Each number is 500 + 50 x the weight over the matrix's rms, rounded and kept within 0 to 999. Layers, rows and columns count from 0. Numbers have three digits each.

# q: layer 9 attention query, 64x64, rms 0.219, rows 0-63, columns 32-63
# k: layer 9 attention key, 64x64, rms 0.237, rows 0-63, columns 32-63
# v: layer 9 attention value, 64x64, rms 0.206, rows 0-63, columns 32-63
# o: layer 9 attention output (transposed), 64x64, rms 0.256, rows 0-63, columns 32-63
# gate: layer 9 MLP gate, 192x64, rms 0.217, rows 0-34, columns 32-63
# up: layer 9 MLP up, 192x64, rms 0.228, rows 0-34, columns 32-63
# down: layer 9 MLP down (transposed), 192x64, rms 0.201, rows 0-33, columns 32-63
q0:519497469538526516485554540475568448503490540519505527522524567484502513527487512486496514502497
k0:484514544511522493507463524523478454455514500514508470487502511490480531531512428473503507483524
q1:475514552513499490576427486467425485476510458504532519486505493512543528456485507514478411483535
k1:513466512479513539516456500510558460516554532511481506474556508464497446515474458501551499495529
q2:487512424486525510535540512507502496482508508483447479519520547485478488508515519491532490475500
k2:490532424473450473454511448495482476590527478524490503509471510493478540492494515493499532495516
q3:438514443529546492581518491454459492461512423469465516508546491561500506474559521544453414426528
k3:479528500477440517512478455535497469537484537538467449446518497500582437511543489513505529514504
q4:536512531494525452425517511560519484529508521485484469519471520445479464513464504486542599513542
k4:503537447502421529409535535509481449563517500502494520503408526519507525493497529470485561556501
q5:493491530456485522488518501458520501531475529533500496495493501521502520513555481454479464498448
k5:478457560506498495579509448542493497455441537500509530534593446507493460456468469524518436482552
q6:533515531505459449428515391482466496526481516558494479445506464452546552536508479491512497504518
k6:522500464427537524410567487527568452537525497535553489434521552429411508505544510475524543427491
q7:441493444593439548506473479477451550526479508522537551483570462562473555548420570549501442492448
k7:456490475517508481449456406576551574565468499543541494516494534569485484518448516487526561459544
q8:442478409554519564575557486409491504449460453413496485474510458542519484455533485524454387485473
k8:552543456483566424537464456504505525521469451479453483536394537486539490479521548439429526511531
q9:524481439512475534444565581554451487526517439484527584561480561573427518519524494573528482506535
k9:481471451518529597404549557493496538484535500550601504453475466515524541528508427473513534521504
q10:578423483572440444419546467534450547513517486556473477523525378477515541504519492572495498482529
k10:477437486501517503446560407581468486522548592510569581549489458588583547497496405530523520498524
q11:566549416542472510505480469562486542559502513560554458590490461415482622446564451558437564491441
k11:636489403568496528507467514431443487614527515457483541511524525382458575477508527461611482519483
q12:582486495576469431465424430463443611528489476538573576496369391540515656570504433652410595594501
k12:628590427592431470409431417428396519492519505489518486471544507481556576554513482555482479644508
q13:480472558464480504339535452547458525562469467521543521492524451479534547428509520479558539566485
k13:488447456494534474464515541496532491415435443473408469601559555500471489470510458509602524632477
q14:454560640442532492524561538500520511532462488515391455473513551566502390445480591436591521514449
k14:456473540471535558507481530500536546412522440535401492473614486507547451491423592452579531442528
q15:542481476508524437502473494503520522533426472531598481457512505467364523435502580479532475426491
k15:560499513467536515412506447490500439533515466355549476382440487516446540446530488472462543481395
q16:521511469486528471472538491508509480510462511539482457536495557502531471529528514505524530488469
k16:533505488455493467481472478509426497501535499509505515523481460497515526522507526472495528476529
q17:501487553523473475463478474515488482514488498474454500503480499496501455492465524525460534501495
k17:488497520501497513554478561509517490464489516487489475464489447493523470555541487512525473500481
q18:447530499552482534613444501454530497466558436518527536486496498514572514463508496543504432519519
k18:496498530476483551498515485536528499495474537531459455466526502487458452501535447541506469442480
q19:434505494492487550505463493479505490496494497528550526477507502511483530484508490507490438523486
k19:478469560514490520514466536514513485448481500482452459527552453519520439519493472508481402454522
q20:536519515466534437467538496540427507520470533535501476517495496472444452523543490514455537485522
k20:489529516490523457484526465519526477510489528551478500486524520487479444480461522504488535483542
q21:414483499531483545562476536418522482501500496474473521531483512538514520519438511524442469481478
k21:521460500537545475540439485438461551463466471509566517531519470525493496498497463546511444468474
q22:620525530391486434481558477475504558561510501541458503546447537427440544502513427545478523458479
k22:470475539535445541601441463532468500489513423448537462508587473559565460437540446509530484581539
q23:557583442445523435583570442561511523470508530503411495462440487417495493495491546603465560497515
k23:543507528450488492373540553569553453555563557485451583472458590452449543549486519524458653542459
q24:511448456501443458416526471523537498541540431451421486504569531556477553461461513524599428520527
k24:488449531397450515396529591555508465490550492505489434527503552476391508481452536495482587493462
q25:415457532445383442505530506486450402527464496460461556507519478487522492511463406501506592529531
k25:470405512499501513497455535524466550587477530426548516554471459511527513506475483540473473474536
q26:515540410497419489437515459604510546525513483489520493540508549468447495434512530492509424495530
k26:591473553530505483440584519533492442517462426458493457635557414525518412477466582585556565438526
q27:603477521537512442553439431517491475535539486534477560498512499485482456597573410516472571654574
k27:549565550508462430450463489474477451494455413553571581446531449523583486638488482544352522554504
q28:495438498395465464436486603508431506478521561520530490440512506475472502566509543531443495519468
k28:549441471534491511450460487558455483539567543471502498615463499495443507522435444501419647562499
q29:487473448478631617466528549494541549569388415481462542542511542527530532551450510486548492461485
k29:419505546526524556473498473456514478438442443400493443461482477437566481450517537510622503498535
q30:511636467525416549496585415463511547520461526474551500507512529480480615567384459513493575591406
k30:578644488476509526496451397525460599524432531467537435543558499521460611571519508644526489469507
q31:600507583485399509511468502553431537349421585632508539445487568474490521519490484495484517542460
k31:499470533495406428574409428390443504468511453529572448481467569568481564510402512524528575511589
v0:469547385575515606555520631473510418580487441512485520430518495526520555463491455526500585506522
o0:514522434572521507415549418469508506466464387466453481560518440566531587527448487585596468507447
v1:518494605509587449466515457524500604529485522486543510444436553486534456481437534532479538460470
o1:499491488490506503408475482511503471476535448473456499562555498381619487488490555457487570540522
v2:504475513484437494513434432490435388474515530448461504506608496497527470529501562449468455539554
o2:516552484476479539485490470432485448523596578525571486486530497503423473464468530489524468503603
v3:451433406505486611496447505534501403477488516538539540531520432521417588484473490553498424526539
o3:548526489501598543588529450399591501513427544491459392509505527437419427600477488436527485421540
v4:513598531450458437520494578449468444440518473451497606468588440488507540508528453498420485522477
o4:488534460465549519531511601511461506440606449432539512460489588571454497490515550522472485540496
v5:540479519500467466552484354487581455398531488462564492563488502503457490537479489458525563528493
o5:541442595490463543505598519510487425448469553578485502498548541510481518431505523560501477449570
v6:499413554574434528531418453543556523375500565464525481488524422512447522495488557382586401547571
o6:551539485533508573560448458446586489447493438478526484448517537476509445424590425428441469474545
v7:531539552550528434569549492420559488392554450489447543518615480472465522535633443544472504414489
o7:495369404411375502406526576395493540505508484454450469560528599532436556513525569557466369447490
v8:512505503455487522555501477464538529488414444515628539449460609479422398587464427500539420482490
o8:641508495443532477429504436614483597498432541574548554473443457421487550439571480458522494523541
v9:517552541512443494573541509540568421499465487555504436471461501527570472458482436454527507554463
o9:467481539518423501524480520527499532472490500561522527513496399576530478442584498581530532551516
v10:519503390474547527450575598443530502449343503448525504524441538518456556448482547531457503422513
o10:540493415543602503524626411458560462380555421481496521489538542547477492592506447729473520529485
v11:530526571495521514401436469527493545547630525527395527579452504444429522528510542545472499491557
o11:534474523494530436529564505497577459429529521494453457538511475515529408485511592484488454481515
v12:502505534546462465509445492456542513563517518532391548535506471527529643476514575473507520515519
o12:477485532488540460541442531462451502490531504512412532528539542539536450532473532440515463458557
v13:606461473513462512531458526638524511432502502448529598554437519471549467614554486519533452489415
o13:501502565563599405509446476450511517429466471522530524508451501532440522509476520530506529442513
v14:498455482498453492516576481575441470538441513501479497416444610509433575553375409458548532536448
o14:550451521529548429414518502494519538532388523548593445496535468550525527495528469444508569537431
v15:503505436383538505490535501518517534497439476456500608396457518452477464461399492485523436487517
o15:606481512528541486423388515514464507474548446528551492471533495508577494619524434492556474610514
v16:452414483566496586582509461544477470574416441529525578529363446480459565552500516579511445513448
o16:564498551482585451562556461453581531511508487518490535549467485448546439511520385505586497507484
v17:515532464532452635649526483443588434492458511500568540511452547487503499549502436626447563537427
o17:509486499467575464503560429447442578433546489547456432523519528580466510439542431512561430468486
v18:559466486400482512470459451483499437456503595521524436480459404408490490477408507467531473521509
o18:449501474483508447436429449538587493486503473522426492482533532575502506543483451573583514528475
v19:445472486520536480460548472477485526569476482536430479500430482482412524508484430480517517452484
o19:527436471526438409444553439581538470565534517451507476543476483490507526480473445497458536511525
v20:532523582533485541568473415437587410480482502554553476533414497539477500476549422471535476640485
o20:457519565452506462508420525530484481509484497584485465460502491440610475361503452555584458410541
v21:509490533413468498425513447487446541429519608535499574511606523454507416479506477513515464538472
o21:459500553409511560383515542598493401490563529529601467510537545439534428566438551453496457487417
v22:496530491466490402489543554432454494502483425479457484540492470504619486539604556518462524341525
o22:472627489414439462528471461455428600562524504515459583557494537523453475518513573591423515487513
v23:463499381453416523469488510402416551524496515523510396532493495518413468563460597457521461544532
o23:467505556475465498451555495543611475525459441555523541485486498412459481533517463423488530438493
v24:469498441505443458486468526531447480448522467536453421509521638413602461476438572490486539504456
o24:530536466567425515455465549522557537528489556556565423516507465458368541529530590507545483563452
v25:484372496512497488478458461491472530404420481569545497507515466465515455500461524503467570542539
o25:475472507528417435493607441550513458515350500518478503539575489524470425533477498413536452533525
v26:499462524497561467479471512484430513552463440541484454467449466469440525400482483552599464515557
o26:517602482454559474525523467533577543516468484439520510458459529486595504475508505452519418445483
v27:511503493552542542483452599525437448433457468428453521480593470584582492417502438556427477518561
o27:396532453544535624578471478418501499500408533472549464546560484523505572513516498522483401490457
v28:507586420393577452566453575431516514524561390523509496525545559514512556422511518576566560481509
o28:529580536480557483390563530465550565546443535486446472431438543577473549570431596574453507515569
v29:496390516531459419436450525396391461561508589501376440487538465472490543495487626427527519466598
o29:470534492454502498513417397409536480597570531432481537449557493475511437486450551459393462533528
v30:490534505503591409484591511510402498511517414383490509482607527518438532456473474465501531436548
o30:477473520473463516402587490526432502550498510463532518571496443596492499507523511559416459586424
v31:520562426491506466449443492492505451494328499463538537502500440583453498469494512519500570525540
o31:427436476452532568550602519534549493515481360488498503497552506544449459484538521522491525499543
q32:535507496462537533504530490482450534466488508459468519566504495508459520532523505533457489538459
k32:564506474461522550480557499505470522469528472493492538535523519527481518538530505491456455531457
q33:495536498496513473537506477434492517473465541472491468539511536517469547473487470528487542534476
k33:553531488489497482455527507497502514494504547514535493515508519480494550428520489482473542545512
q34:454524460534500534547489477492478507454444507474546505486540508565479466509552468580539413487463
k34:480543512506484522501462476551503503482489529476544517494507488533491480489539469554508461488528
q35:517514513478546470442499473519508515482509547544517496535521540515530534489495462457507563499535
k35:546496506478531484462540488506512514481492514557502488538527511496480533499525470464504531515515
q36:521613535433455474471521493521467507521506564562507488568469491454478500501525564509457581537503
k36:503553491466519450461564487529528494502511523515501531580509523506467502460521525502504479481525
q37:473546555421460480472495518560480479494524581503492405474469510440461493497529563505424546554498
k37:480535530489496425512517517511488475477516509450462481488491531463520510439545506499492511532473
q38:494533520448537505489570551455442487502490518501502487489503485448505522478564527505460569530477
k38:508517521519486490458534473485482526485517547508553490499443510489471541464529469515461564564497
q39:392494501487521468516526435502526446485447521509466494383504565544602464484516594434554449503502
k39:458517526458470445522518525508495450447514499557478537448525534435514513525555508513497578528452
q40:451521463468487521467597536421488532513481493442538548523389471445426374496457553445554450465496
k40:448479436543495496467516470552517648583475568424547527499437536533499492466451475504456461460600
q41:361547521308424517497580504561419398569433508419415519391496481454570402469593527494565599473483
k41:419511468450598480524592530531574516538511491454420510425547528533521421527479605480457492404474
q42:473539529430621468585521464484506493625533626438454299513545417342502540508534449479330602564498
k42:621531376546546540565442525497458522573487450465369519578469410415558491483497509440399400503424
q43:552479383600605554376349462619500502466478484481527538446357473465395387458511538474449437400566
k43:613479403572474467490532455403455390476567390399536467450333491467430475345467484339441566505439
q44:549618425499428527549465333428511483440487624617548490547503564411549397541530553463411469556560
k44:600609489554434449644450457338587522488481514622451427451486551481529490514486623436518478561579
q45:496367429485379530462504376519494524403489486553481502365484399428487580447475510550398424536498
k45:533443515558385458466572422462490473521477580402577568610490503463463481421510559643549422403490
q46:437533405514404328434455441345461364509514518527522519577569603414433534607564461480484513520607
k46:430447552599366439534459492414531425673456462444519460553503535448434456596586522573326562502490
q47:533527528481576605586504416519587527484328541476442565632567579343513591461549543390447600424466
k47:482662562492514609602455418483541535487353480338515521380457464344464547463598589593577430367570
q48:500490505521471512547472553436486465467492490496452485462503506514502493482459433494532473551476
k48:532468497504462498474498547470495482486504497511491492476487492465503493485440492478487492519513
q49:466498474551501495472472510505516432488495520504506471431468504501532448514510406475605446485520
k49:462492471531503489453478463496544486499445535497500485455473467456514449511501480522561494483507
q50:491491504496541485511478454512515447507504471490532517489498514552534474580539445483576472466515
k50:482477479485529505505484454512497465496477492525525529501513465510503486546541465525530501477520
q51:542575525402490514407572491496443559560516599517486536528510463448455528508506586491472574541511
k51:549523517474516511453578489474472512525530548485493548528547475501517533489504506472519535528525
q52:491503506524491502537520469477488523512503472479515506482508471514532534487505470539525508505475
k52:462499525508495524499476490501476513527506525480544482445495481520542527452457471514509538466539
q53:499467461573534537549555502495462448496469443482505547502496491511436550503574460512471503504455
k53:483517444504519525516506495501503466532503492531496515512461487463453506506537521466478478468525
q54:450497456577500460498514493486492518478470505432529532532459532542488443499476400484569468466523
k54:459512462558504487456499474554552549523454543463521497469451533480476482517506468516514463427528
q55:528506499424495491513502511448489448522519518475475493538516526492544449474595555506487531521525
k55:516493531419464477563517591499444500481491463529460462515517528439448504399591563485537417589486
q56:500520466554511492540418465578559500516526468505494429481541511548537549502479445507492494541497
k56:449478437518537479472534506595575636548456585415490491508473520570539480526418554497497468427615
q57:528523506408411542490478524491461488497467495510458572520537494485540601515551371581466554475529
k57:557471472475385523566438592548356526511472523460539471590429582343479575457492383525557488581533
q58:519489509453477390489277462352520525424452539607506571453571565688492475545402410453539536490390
k58:464495483476521446442337381444516619581545600487524607394574529559364512423427430467342488451447
q59:470528561456535582404512380395406623456404476459492587469514537532531472607504553457569583609575
k59:430561532486437464414442388522586558391384285438458466516493519587554436495503474501447551637665
q60:543432557486529405544471547561597425689573377577567654514406510457550396625722522556505476476527
k60:551520514555525424441545600498509437562464544449548734426492433440635423493525549528427442557587
q61:522562459494580452579507414503427519598549475494660612433557383424435455624423595585600560562599
k61:576556526444532436430570514490480534540549583384515442442522521425437473611517513602499571621421
q62:626593477549471376545593494536545498453475528532570370362410606522392425503501439556445438585438
k62:683593536368472414524574494576505510508500480527578497565527436661445547487407463573381534437461
q63:475383407490607499510599464424524486437569597371375442478356477495578379608557318564477496520575
k63:338519433441551436592579546547489575389532655573561489604376501544600478544598328513424375549563
v32:546489618430496493513521507418592456446591495536516471535500561512482497526449489465581465500507
o32:507456630451504480496481555473562489494533429512586515471496524455526544526511465516532456486523
v33:507503543431533424478507433524485516565437499453542457537448519573477400541409458543479556486563
o33:532557558430518449520449458581508480524367472516487470560439489477515428400499433441532527436511
v34:447599472478450480492518510487464637454531453600399473462534522424523460448560472476552542531479
o34:546522462554465431461506592606462537476590441508439491543508542516483458590486526506498504488567
v35:486520510564529475433469577457440516545533382538532462500489529491516488476517562588460567630495
o35:444483559550556577485433596473501534508509435584444424535498514471514497415558568567453487585533
v36:518589474538523447467543574484515468546569531489462558508486486533568488503488446456439471487522
o36:467599499519501450490538495456521508492538478521487591555502445495576566490478490505410489525507
v37:460489443480552528536541568495439453565506499509495598565578554523507532545507430519451477562514
o37:538577465450561581529538529475415522506502471486496526528487578497447517530447519500492442619539
v38:504490481505479531472483537491501613479492539500404473505578523434327500546484503543548456453533
o38:568413499578494439469523518493589583459461497537442456465558580433400434569509432518547465419519
v39:426426484582524501491509550425532542507508538453462432532524333487433515397527533534495488443510
o39:465462501592520449496485435363539530547490502435472452613522444545458502502476456625496565400550
v40:550470568411516434490513570556543437464483483477444561498441480471470606446611497509516483531508
o40:525495530478657380467430549478564429433504458474397541498499541494555547564584473507526498511583
v41:571551481345519556488519460484432452538451536492480452431605505523474533524572483584478519495429
o41:546538439399517515430523494493429427521532471465502438526518574547509513565555484584484387422491
v42:557508472518400519526578501509506600444632439598507554471477514440533509489496489489425447468504
o42:605468461557482566455556463472485650446554472521477471441535485481511628542502521503488467445522
v43:445470506535452451492610563448540479476490526514464543507517531518500512546469532480473533468459
o43:505506480534513489513646532478544474534414438478511522457488593557503606539503546523459486508487
v44:504444495498564465527492518478564513471491613491558518445544547501520477415535399577528579542507
o44:511366422475544540439490535546495494460478527462569453469539473522488517413491456529489494469483
v45:501383565426469491475469464530458398458463487515490489440507400473555518531562571508420469556530
o45:523401523472487545480496475544567386386406497488453401452520477558458482532511572484432465532454
v46:519481442457501440445459531469475516423442526448467536490567439536486442485620540450516557486526
o46:441499432479449460534533583512502507455524517415434513489540421463442455524626498439421571516479
v47:481459403495426460519465496535531441523511518433472464540645394503491527419472497488513424539564
o47:554501372496465467559513473583548398582489489389528412523619435464462481467444524502524427544562
v48:532505523555500561562481586437607513405531502554534422535428474422452543541508540527502512544483
o48:539538473512476467530495476467587535389558517486506474544413501446428495511564459604479587483454
v49:458511367494499544530467515482543518531485463517493501452330526565508584534392486459537453475492
o49:487517423536533525604510441480575499523483409521487466550428493491541553589438483481559491567471
v50:512692435460543494508520568513581490513452457517513454458481487441512542481441498452535560547472
o50:481562443540482392398507551510550543496490435507528553494443474530547500451426458515569596554488
v51:478501535477581478504548539542489625522481491533498496526446524529515529494537560524533416531473
o51:506462541527598541521516556458528553378520535495576482518493547507555446530489554433552480460470
v52:442650437462491539439495594499497485502592505546572534500514450489444530508601531505465523503512
o52:467600515529465534507480522518520498459540478559556503489488502575375550521447564521473506481447
v53:475522521545455446468540429413420454542493508498405572498485548521481559523521479411484431482538
o53:467496540433493405434551440487465496545468451496435563445504501472491421433484482457443367485508
v54:391526404454456423556563472518506456476494463447523562579499535515523509410526535512533530490428
o54:432527395419577420527506567511489493512546435440513535494491571521434586407508609577513534497525
v55:522539531510601506556481402544539570462552450428519590466487517606497485472555528454519451572576
o55:411449495529502538585390521483435503548615459533525525484525533527576509437574494406537370549488
v56:446582500583470573564524505592537368484488475497487493425454510560522581553540442483526524503506
o56:474602465583482567584445490586487430513538468517440446412441500514463596502575466552503512484542
v57:495504458453493639452540548516546562508511451609447440551484444543416366459507408501520432556496
o57:512539470485447594451588613466556555546518432614478484475480491496435477458532440567581519545407
v58:528530525518523492443515534615421478504530494448384511444526462465583529437478467452552518520479
o58:517513448564519544440461488536431460451504475380418533441458527499609575479464389489496508498474
v59:489611623512516465451446461546421431487548519524553491507478513515471456568500457485487449470469
o59:504604591516568531494500542530458457512448553540610464516526503454540503511517487433549470484435
v60:484506551576430458522471536496572538481585558513377593578511490491636454500553545485515465487435
o60:533560505559494453518414460477583510450544538509433631504453607624460484415491563499460523493477
v61:508599421532444540456513482578529460579484489524503502466516470546464506490483383564571531521444
o61:395511508492504467509384500456490480575405589498524464455525502554477527562394439527474537484476
v62:591451428420487457536513572535514534446475515507445448491542539465479443573540498454530447439533
o62:560459428434470532489419520520525544474439471573517537574561489404444568564512457398485501386498
v63:501526560496518453489563519445473512555475496518505514486508489509585485523505464478529411476410
o63:566579489489601521440413434468562574574606497549571459467497487541536545504500559516493460532475
gate0:504524457486580488582518407449536565515388446516472468399635506514554437448541442412473463455481
up0:530478472485531532510579470513551471531459419514491510412498562448519417475482480447542508468471
down0:486508460429465598525454580504466523525478515468504591509499507521423487453549412482526568516464
gate1:496528480528531496555404515373535491474498554449449557504528513581467616490526472507510443479541
up1:431574551512455488453475478545525504474489526538517466488484499454514344429551508496576509480510
down1:471449544503472506527451484501502463504471501513551549450529519467496405497379506412520452498565
gate2:449512533456463491444479497532543525458440438450527448481451560470487507509563459531431523474480
up2:573398491531527532465565631445556449464491522569470479476526548459548482479467557481506468418490
down2:502443515490561487468527484513506457441512472491523434557514501499409505550517474492530528501500
gate3:480556570432471498482468523468506400521494567475493402498483481516418460572518460593530515498485
up3:561483526593555503487475521571478486553479567517549566493545486454487517542547551434547533546550
down3:451493563470470541531458411527505532592449605524576592483451490477540396460492479363412492506465
gate4:458536529614614573508520462390612576437504523532476403485453490529571543476578431482444558421497
up4:569473453459530539528601614610522521438380546506451518432531437484480465597423504519355480554496
down4:501509482423558500580466457558411485506456518549368475461502390519415452426505350484519432436437
gate5:418497527420455467424456525469402529503494519509500562479550472519529514492434479428489521491486
up5:503461590467508551463477527522445445457514549512494514472499448549484524513483489573524639548568
down5:579453481479578464494607552468424541487513522450540486543542487490443563565504546536503500496598
gate6:539427451534425481429470486461409421590491502522498501514528402474605435533421429437545519413522
up6:586499481528504591553515484410482519638519549494508411492504487538537531533464437516472533532553
down6:485452472549489580430390528517439463427584514452526433504464438480510492566430557382481441505496
gate7:547443424543532430440612504463562552531460478582482577565426507523579528620530475522420580547519
up7:377474548418434452620466526536457534435520477465438447391558523520520482463516496520469530354498
down7:449432532516433554535420546457455558566478527549523583430505406473425502505464486431432496566503
gate8:535495457408458494452555508406572519405423493494522514541434484432609410493536428562575431468467
up8:502436459591530442483426472493591472549519476538503399462558526483443469440435407488455431390557
down8:488543519490438541551622561469491591437475567550515577555414449482532471521561550451563484498495
gate9:511555503458549550472573542474444524473489438592478521593413497493580565532550491476454536574498
up9:489548486588422535517495457527464502570437509345492557454446533484522561495556530514513495551533
down9:575500482537561505585457489484429447471469551563529516533476411569522579501423500418441547530502
gate10:501526593438425515590514532495444491494494473527532535587544456550476549435468487528447551571478
up10:433535473495457574499498492504560523521555556502512525446576411459548591468491476439538552460469
down10:600488562475514524467510450495467523463540498436518489474547562470503519580494523541440536608486
gate11:506490535535477479514452453467459476606468433435534531497555527464475547533532553477479506536483
up11:507488524530413542513474521494481420437519451467447484457407493448470466499491475540460516504451
down11:430512539504440517477499464478547539553436501518515518487460440469508439478494471447442457419461
gate12:406524505544583395455456380350468513436469448543460556433534483488529520389514432569472595510536
up12:529423455557507390567462404601490442511418540527564473506524638576543605439468400475542562491440
down12:442479503537496404361551504447426558613547539486485423424573412488583488480471446510554448425505
gate13:481451596522448545511495530482629490526487487432517465514510442484491497642533485550450571502522
up13:483506457550426503616483491612409505515520506510460484479549449526449516558554459469517472507544
down13:519490570494487496597548524548525540535378565535545539499484462535515386540545466403493561508495
gate14:467486481456464446444430464476522480463453528517472500459517515479498527480489437496507511461472
up14:491436524481496458497495545493481595513450534511486542569503448428519509494544487517485469511493
down14:436544569534481499518488501448474494558500476518428513503465443505623459523491481423464428446486
gate15:538451481503557512533535472491525474508580490517420459525512474573497482521474478546434488421429
up15:484511497586490479523495470466542533437461473447492475447463549499554483455485496570533421523594
down15:521476519467505444497523479519480498488549491553531468554508548513431532476536464545465567548494
gate16:468487514491496536497466499501416525456492487428487510490507578469454540470540483536504480547409
up16:509515590520495502529585573473505452477473517576558488427504490606537517495464534509478532528524
down16:556505537458502481484525508503434479488558484502508466514499516507448566512525513531482536562464
gate17:474432509425568484545574494470537617423533467572562528486390538433509512437446552495504598547430
up17:436485428553522550524481548514514510491535317424505476493490523514567469472551476449529433504483
down17:506400594527422492493457604586447494514416405496354552497512371484517483527559462477524522461576
gate18:502460551501534477567425562479442510403507497461519368501435539468590425585469453572454600515476
up18:566537415497484480434504355631543458623494452471463632443474378520498546325482391492512349475562
down18:370480552532461453600512477482488567500398571586524520545557509480497455486473550348537504474571
gate19:507459551382538317503546561532488490434401427528538492582436486484556536387507501477380543411525
up19:576520509549394496450434489446420533522560533510396414509494465599449479478597420605468380476474
down19:549533492582437585569427444402500550543525542493557574506586414487561605556494373392595456474510
gate20:558442543518545548554659524494526512427494434482484540523445406429554506531580453508498464575443
up20:569458462461474474492557533448497411424378496568570485551449545512461480514417524425563422556512
down20:518471504547570399544477442569601504562452545465399425544497550553534531548428537542489581425491
gate21:492472543506547561541541556543454462462519508407490524459338451590553475523556473515534506431501
up21:489527505496430459396559518513574535506422422584501465490500515536586566517467589469522543441484
down21:527504543501471571571431466521477471535463410460527460576496476534492432470568457478497492577430
gate22:527465523508471518522502525480448547458474463485539446578391537499503560532505470551515545497473
up22:502479499575546506440471486473543522491487509599443587460545463485545504603531513536429536492395
down22:596497477452522502420495514469479442438575464473493440527528531480459517536495491576503531513439
gate23:488433553482519599520488427381509611393472536546426414547530499415515533546315481508518559489532
up23:451489513504420403533443540537528491495529440506465477539495524600562474542575484487502489484513
down23:555458522447481521546491484537434506549447517471469476477477533503568383464539479442457459491665
gate24:461481499474478393468527471469478533512505553508500488482436532482447457458509524508528586542450
up24:562522510536578502562508389457558509453580499519602498456546504496472534498507409547500480547548
down24:516522459492538538558500519467462508558486494558492570403477447491492430509520459551483495419591
gate25:516451459499475535458440574463512426523483527501470449630520345480485530520540542533446569613520
up25:515451378514539605450467505578357468600444518436491525495560448631458540418467538461472499496506
down25:522469432616474550528458475412612547469375543445558461479553454407515539580466493516456538476565
gate26:523576529495521540520548508486407557489439512438431527556486452463504470538488617623492495495481
up26:468507500608523582577441482456472462488511480418548536562520474496529564457579445550595633451350
down26:469538487443456550509440476423488511564481542552530566682450419443516506635420397429491520571431
gate27:463446438530511464490520409451496498520558444563512441532502511519486547515434420434485539531500
up27:521519456539469461488578503474512516532449497463493621564559504459512515439436497555515348529532
down27:511464529468520517461479546447481487495588496461522446575493519462473527516527500526556528541493
gate28:487509524402466492460524436510477527460453469466573467505438454519493501522518481485457552462542
up28:527493455442534510454525549520530504511549608507536511448459431471526548516563520506495468479476
down28:558479527471555545489478535454487455540491540542517481575432476453492504562471456419473499548467
gate29:501563571461535469553546451436521497424427503534556500568541501503426491538430508466508499569472
up29:469390433488486546600532558463454442503497501550464503451483444541542465552571559543479576456505
down29:507508443413435601502509568513539423412546560578509509384501513465505537445529498542527535421486
gate30:501483577476426507485457579540501506535529601566470617454488544375513503584365479521460496429469
up30:445524487484482447552482500485499514504445466476519565542548494516510562495543442459505447476482
down30:490503543475446552591492574486315564499448482461515493507551510540489447451535459506461445535436
gate31:518546540503454532551457538522499493500510514454548449508584498437470521381517519430506584559509
up31:493545573500618508507477532514469524531568571525549418546538504541470555530511512580444473494432
down31:551464500413537514475541488580452532475478476480498506421561496524474438539510533512551560535494
gate32:477434495559503501432538518434483460429553496458507584536469409486516537519514452509525541491492
up32:510479493492529477496570546551474415526508561572559497463514545453565490470524380456520452548498
down32:452449416504490523520487462497586508521499509462477500423490491491501458473457499556482441444476
gate33:537528562409516517562488521423399524401519511429606443531488504488504535495556524457504508499476
up33:521589498527500454524478511520603493510458474566447512528460396517490513462481556568535506515540
down33:492574503570472490590535526482526568544498510592502550550426465474512499499541490397542506545550
gate34:540522468404535539498574517519465478439569526578539471446478469475532508551516445434569498559495
up34:509506550454395495577456384472534473582493438528534451435494530462486426504568540504498500479524